config.toml
n_layer = 16
d_model = 576
n_head = 9
n_kv_head = 9
head_dim = 64
d_mlp = 2304
vocab_size = 8192
activation = "tanh_gelu"
norm = "layernorm"
norm_place = "pre"
norm_eps = 1e-05
positions = "learned"
qk_norm = false
attn_scale = 0.125
bias = "all"
tie_embeddings = false
parallel_block = false
init = "uniform"
init_std_qkv = 0.0296
init_std_o = 0.00523
init_std_up = 0.0296
init_std_down = 0.00261
optimizer = "soap_variant"
lr = 0.0039
beta1 = 0.95
beta2 = 0.95
weight_decay = 0.13
lr_head = 0.00997
grad_clip = 0.5
warmup_steps = 200
schedule = "wsd"
decay_fraction = 0.729
decay_shape = "linear"
final_lr_fraction = 0.02
batch_tokens = 262144
seq_len = 512
doc_mask = false
train_tokens = 814900000
steps = 3109
dataset = "wikipedia_en"
Each number is 500 + 40 x the weight over its row's rms, rounded and kept within 0 to 999. Layers, rows and columns count from 0. Numbers have three digits each. The size before them is the row's rms in percent of the matrix's.

# up: layer 5 MLP up, 2304x576, rms 0.112, rows 1312-1333, columns 288-431
# down: layer 5 MLP down (transposed), 2304x576, rms 0.113, rows 1312-1333, columns 288-431
up1312 094:504485505473503501434484461563462505548394453464466481496505524484433545512512490504419623511474480497453457469455490565544470483406525490414513539528508472589408480423508511524518508525506495528516528476492481527464453483519478515464511468473473508454466489542546447514482497472538535555458569456427539472485471539482492488542533503543481446490602603567471481499519551500392472460500558557506470484446471458456493489550576503564475
down1312 093:507529523434457517559485498482487456546441500546484501572522540516524502511540533490464511490512479435517471488432486546510491539486462557482436525444488462531481559480427529561529521463492466459522599464534504493533561448527479480499587458518473530505486524605470490550449512491570534538486500464602513539508441644511476512564457445505449491475537516468494496431490423509459513498460500510538440516521487446526445526546506502480563
up1313 098:488516461426491511564455499487473533477544491455460533435498475401478477485500471466462484447536569515531509504503474514434527484522480494499409475469408458507525551515545481513507497517480487451515466491495583513507567423469468446517471462510483603543495495434568457538468439453580487502524471493549478560516534491529524526452457437513475457489396527417502417572461453455545453469558511506554430510589496450521539478529449503433514
down1313 101:531509531544581457483440530473424563478454539518440522558528494521454468477494419488443591480484539490497498463486496478420534505490550481451537457461471465533485516473506467519474502551524512461472483550492486458463491463502465510487525495527448481500526511496540508545515516518514459440494462495460513583473546471519481522502522449519433486519500528468506505484483495509516563455472538491416463534451514497484455514415509482450469
up1314 097:541485502518441517473489429520440501463513497476527522424442513478519525451472487547471407478432468476514488461504503471432509526488557457521437435481460506541523541514518485465381569513529523449457541465521521503487542545474522514462457441595521466528504545464549533502424472543484544547460540518492420584547467494511449521545484554401497499534506462477528473509477451502486543516517487504531510500445508537440465520474579497536419
down1314 096:552464468491459514517478478507543492496535614487497479486429535509498493487502489451481513514570479477545469508533531515449517548478509522460496466456439455524521611542517520450471486510510490476524544550419432586472473526446505486501579434548507553535488472556534518479483474532467536478514488473543469507500536581513476467505531466468558511512516465488444501533504501515499504459519457528461546471486452593381468509505513511527517
up1315 094:490466515459452513481511557483459522531488556541509487527526421524442535578496491545484560445461503516534440619497514506486431489472510516551567493490532551513475469409459499548431497497443472456508523486476471493506540611476584475442496492476440487472556523436551449481460520478414457555477502488501596557425482506447492411425506491523517512466509531491429463530480535451529490535495560505515539520484549521499486500479493464492415
down1315 095:521438466440563481463549540510595470408567524464516511493503513443495437477523487485545504561504445485489536458545465419550434493496437505499396541495480465585562505494590591498496528512554525502514551527471502430548503493500535588508449510497445510514502524462522463545526450489512506507504510487506486450468448507591472449533479553533478459550486419581555553459490483551447455548529534548433490443503506584556503498505460522550500
up1316 098:531474534463488520493577527530546459513409473500514556524483506521466557507467559516521391538498484465507539460512485492477478410486491504449529498560553528521513401554515522502521555491489572484440481494534579514437502469524439506599484464535532527449537457459496530526495473527494514520518460456456502513465497517536568468498570538498535468470514500458512502547557461533476472487519467522511477526463419474486553466484492524489496
down1316 101:514474519447516502500513443447528548524494489508474443439514496538522490476427552474513467541495524410507534495414468524464427519549601527480566488529503443490571445486508535474500489564566527462456511520565558442517526401478412492547560415507515515512486484427481397516508489531502503507510517525433478488449511552478511447479445543521489459408561465503502497524511447411504537495484413495551525530465447444485456493508513489426499
up1317 099:504512520552547461475538473549560464488500486583527503478533556431474490494527441483503456442517550606426478583419487471525543488468502460488457456533526528465454454444487473559499581466507557510465553459500487525503495511515440422460467504482457541483563472491469416528548572519443456475497475432497467532526512476570480525540524516511448519462427465505503498504530491509442487540487526583471543435483532485496504457407516537459487
down1317 109:541465449501489552480535496418438515554478514534438501502492565425429457506588482470491491455439533500537508480494504549506487494493561511507500499582492523450415509471506536514466479534525541476472414483498489494477541479528541483486450430445478497542447512502562536471480517503525480570454527519516489531503561614515433538493559556476477501510508458534522486540450508474472495473473580499477547486495546437541537461493560500494499
up1318 096:558528523435386472440466556512503428493510511532508512499502467575513525561553536551537441495526534490473481520426503483505537451440467500489500474528475458513457460563540508463507554525445501468518498569513530427503423464502577445559486458511533550516489471492437453577485429495542537448494504511524468507511451509497466508495546644420542429562430460469509540484507459453495494492475548470503521502472477489475517640443535509492551
down1318 101:501454485512489511475514582464551461526528507501520508470537457514498483492455537506454414561581497444531437509498539523422492502453491471519476443524484487499487446533414505506508441464513505466512514520548512523425490491481476531539483459519498493507483470496446533430470543537449473484489484484484493560423490480464539552573526586487537480436613444500527539463549481461513543526520524522477482585584463559464413510489498487467544
up1319 108:500400508421561467467510535584488574547454517524460437443418450472495526517448583498479494457485564520546524507494543499532510491413543497453497493481532520496457544516471490452490495494489469460543465514529489489515496494519479520537503494495489491524530527464459523506555584460463521517508504484433444462467520489462496491519483523524513493536475498476507557457499557512506531513464463533514490538557461529479541399498497468485468
down1319 107:534532480438467540512519456479492551564472455504496580468496486468520516526465569482580505521464524512483456584524549494448516513489486452544492475484527535545503556562547476476384483473457535460504588512514501527553504448536519540537576524509500481568516492599503493505568485519469505474473547534491528459492538506422516502560398502505408453458490552500504485454466473598480599621509499475522525544477500555560558482529476475469492
up1320 093:460580545504437552453521547533512356534526481537566489434427488531482491520421523467483472516448523477459510528431523507526447471505517483458469557523510545493642505457513488461495505443468452478568577471497541488475470535509535560520491512569450456527478532446526451434468522528504492493466469498517526456493505484492466518493529433451500448525474523453510523436506537475532511495480486478494435487411464478556548442532528522436468
down1320 103:416498552475499470496571469480506605497414543495496534524479434483478434483476503491435537555409450418511438484512474503490563471500489534496478517549459535561517449459467543534521507465552469455476502517523512489483473460473463541449473438592582478502451494439483523485587504441552523536509519486528501495493459534499492505475542488519452500465481500473501553469505504515494505458472539502501465567565432534521528512364524491459509
up1321 099:492525520534489413466468549479525501539459469523554481512554496531442491548485500549522487479537499512462522577448485540496435460612549564480572435550471430459504487528458524486501438464512470559502489523557492499455597538468531530521488482472495483469463508440506497490423519531418569494532479447449471489405456533467442428454534489490507513482457525520438475538454491506517522500465521561459433543480515544540477509523504484473551
down1321 100:415463463505493476568535556466417482517528526534527516468532516483427424524467494473484482507497475505486466550504485502510543473485462475457557422494446449522562576470520462528538479539471515527493433476523510457543507495555579507546501480474478546518563510522524506477438565528544446446435528554578520453519438478559555458471580496565487492534495534431454507510527548509528469526514506488516524495602546589542488571532547390552460
up1322 098:486480524504473552530528496564534523503584506538497484499514477471411470441506479511433446499541439488609490507545511509433574507544514467439530498561508502505487471530554466448455568522554377430543517468535532514465507535525549455504517485598417431539478465523436482483522468480579505500508545466454537530490508519482484435541517554502519571507512529535487529468495533540511503599451484465519470568517473489548491530503487469419530
down1322 102:479606517544495461504473522474498455564477443420485481506494574510473551484486506550517472517540502515511525509429490433441616471565453505519425497531488566502508572486564437506516546510480461473467466520536508506430480550556500547530520523480475572506481479428481444432504468494526482480493458549564523424505496591461512482450552546507482496531434454435482527454454423468445560530499480497484478522612491493491553529431467489475547
up1323 100:452526524513529441570541538546582497475514513534415535488563544511517507534590530458462541465442411535511547477493539487565488500481474447506537517548516538419526449472460544521493484498515450487529436509491527468531417478480553549425417532528490496514501523487493507537588469531517537484547457488499481483416615535516491545461509472513486488522518522455541581473446527515490493516438491588497467508638481558469553534452510520476464
down1323 097:502458538508468562495494534474508523508505584561472448439548541438491473501501449543505471508425516507523467510538530543514461432506512404538536474476481540463453442543458498541524530465502518564435437514501517486553504424440513518477498526550552445495470542478443492504490401436501521495520514548536572472439519490475507512506507486496517506525505414485477500448488557478455591561531557481516512535505565490455394518555471476465537
up1324 100:446553477485487509509507505516403594484458504496445480500517544498565509451504503461421587408458458482543511523503456498501509510472536510486573602514513459513487554597562518529510503544460508554541554523571482450465501505462502546523457457450499406486455402468481476458527492488450419572494519559519610483558510486523496546475502497488518479493455548472484514483457503535538572520504495465559515512557552536507493512495456429464457
down1324 105:532510532577478487450483481499414440533556422525501510474505485557532520478536444485608498503491538440507501489480506541554494448521524527557440562515433459610489433525487514530506532560489435468453504532478486464507537527526554479466475591451526429554502461496562422554406508493486509557556560533501572584525568551508457528501474425533552488483460560491462483480509535428497473500535518565493478492424497459487582403508482447444538
up1325 092:537422565448464503532518450598541478522491473493513460522592558459445491528505508507511463536512466463513442499499507510501579456532486524479446534511487485443471586581567445477573479484475472563586515429538528485523498533560492494499497495461522520475447505479537449523457517504503530488421527481568466572481470465512522483505510476377542494467493446492465503433482519499462466499494467484495491535625510513529537442519581544524461
down1325 098:470434461550430476499550435544486468445524471496580522531393534463472514435534560510519466467562525444519446402448504504549444510547463493460468450499493495408468483541479488489492478501529461533519454505514519458533480478486446480495559518537542511443438530521488461578521495433464518496449527410464487534570470497518494502515537538491511509452522510539484490479561529515576477487464460519491497492514524481477542490474504482457506
up1326 107:504490482499515457512458471504450533541481482432495564533468480543506478477481445497499493522433529442509528414510529497459546520464498489449471451481514467461484466544485596496517416481464537447411461402514500542405543442507511527475472494447497498504471545511457511583472460483496529575518484463568521455565529448528514523483533519518505534502483522494566462404497518481477520509472528487499458489477481520540481504477437549553515
down1326 099:470549425480452532534431460600478529530405549490538478516486509528486460601529558517485458435487516483539480588527470525441515541439500517491494461456534496545484473487493451554497580500478480512459493502505612468485443523543507510563528494532465492458412492536574488589494529426485580480417489451500589535460525469464510481438401556473518481447475446457533447498424543554529468513454480479493426527459508440561466560526471441517497
up1327 093:504554500554516484486558528501492530467453491480452466508473522529422559419506456524525447517483513465521447508503548464504508464560439561490521464498534566503481513534511466527463442473516450468502458442521430495430499478610518503471532480475555502477431467499535496536542502476507473464437456536536458520589525544482462501479510503478514519467492460500545465524533493516543537499468468558490569455485472534465460451528505448504547
down1327 095:498586466489456551488468485544473492468449454514476465464509465477507503523498544415542496541456462478423444485517488445507522497548519499547481487562524519412527507443551488457528527451457534536434484494510500473562456581520524494471549527456436527542502465486507503557449438597511485510448440500421490512511545577549514627530519479569503492459473530480482486520497483413479441512519498516510540512524513485518532510464531560466535
up1328 114:480552529483539452473457490522532487537498496463528524491573524518480495555576445484442496479486537451591550503527516484448461508418503466467512449559556445532471491444416443474496473440585491529576520524492484513490527471510491445482540495482438486530482507536495482454547516502482523466519452469452466472470564464509458463511536465523532469454493538529523443553469543527496527517459516477552486535454469539475491478459484516459489
down1328 099:520463499532472468534458520478492549533533493527496550493475519469470403549570536461531465472452515501437494415484478496577459524448578479447513508519423475505447471503444510557469525491476558439521516556438556594541447491501486468520551505551460470465491438501434493499498522456580520472498544514504453525495394608489483472513464536503527448510458521506437456429504463450545496412492555471507544471486451547490511486454531554496489
up1329 093:517509486541399491516481466518468524503474381433471541476579482513511528615491547520509472493527502453474472521477548507474536475510532509490506517462541413543500565484468540493452480476542506501528539575551489494486487473519504525554454547501527497493466531466478453410486523498515531490481499466551550448544472494502456542483497550494495563602550522546542492475565498565513481497484453545513475491488498582507509484499505444454495
down1329 094:544521492492538507477420500434442511478442521475557554533525460445515517463443531507451508533546501501497389517419526475536469549392518421520577539523444532529508507520507571473454493454418554524468548546397444494473449554488424540473499482578502435515533528494509522454450552519493508520499505521512429629516586427548473489462445473492454511533467488502539503518473457501522482471515494493511513485535477502482547515476530507504514
up1330 096:425477471430515497535473511503482561509463519502516559501518456460489474463489543508423492555388537461470555521444535416516508505493507540565517537462467568408576486487526466497545443428486533535481511519573539499536535483515507522510483496496492517570509551434511478511494531462511580425519519507489470487580578436542460444470495502536483468537480470420525486557482585468464471476545575495506497465561505509499519464453529536527416
down1330 102:551539459454512499493488536492392541480492546443511533494552525502550489509492576444461449552505568438531506443466455443500578489464471445583519601456431531502489556449515475500479507552496529407533549515473489523471496589495448537524470472443577559555470529472451474479537484507473502456506549519536469455536461467482473498470613483497566516542523533444473543531457479502473468550503573484443527501487455537501488517511468538495454
up1331 103:497456453459534470483547548522448538476489480402470446441482590524535467525523482533505445499460467535468517481523500510393536561496555424467441455506525480465501427502477522527542443555430420536524500519546487531497443431431465490525490457546507534505495594484511458565541442485522479477502449477545539526502531515523495525459556440522500518580390497474508493452466485542426539528470504471476471531535490518575442446454533495460464
down1331 099:483483540468533483550521436488492513527540481550456481527461496475535445522477525470440502553430644464454470495497516506446557454495488585574512488481480506507461508520510489535487446544547532547452516568480467506529518422499523462525503524549552574462543484523525520547441462455532496456472462570516517467522508455531409483530503439436521441370432482509493495497425444464476476490414510527436491495475515439412468510477497465490526
up1332 112:453462487548536491506486494494489533532544537486412557549464499519524485511531519512475551470459549486494533529494452509461501502490508500480483369581503453428433486474527431440496474553537474511539445522504490396540488581438538498504484555434571448539454451502514471557500549523450480440418502468491503535480501393488530554492502486494579412521563489532477563499451531497533479548474482505498503582482536531466501487551451478511518
down1332 111:556542456516502515467541473523472519510613485581519467530430463454482467515568432487550575512503478488483475515477452517509514471478589447524461516460482521492514491474531514509514510530500527498526485529505507451470442532538490502529577499519565498442494497448493494530444481503548499506513507567542483498523476551546468489526465494543532444478566576477400484497457522541535496497620430537594541499483488469493537521513459461539525
up1333 093:514498417469472470544529502484470535481502512484505453571588525480551555506504540564478458430482547537521472506439488514530471563526505550474581545549570537481552513544507456462498519563532483522467444510495555498515523491483518464531466504510494462578500568498562515489476433464450520457500508499525501554463542497535470527513548485528535490504448528504498514542477566540517536515538512440502436479518516541520477542504464475487500
down1333 101:494568522494569537527478446422550547497514495474474490537557566579506500591465513526513592533517525505504500536541562505522466503559535447515467433538548546512527567439487421466541454502488525515499483486411493481419535455494531514492559494499466499540519547439533518562496526502505529447474487515443522568493467600542421475564454416519494494438461459527498508537560507531466411493499563543529491544525584538529528414480492480494467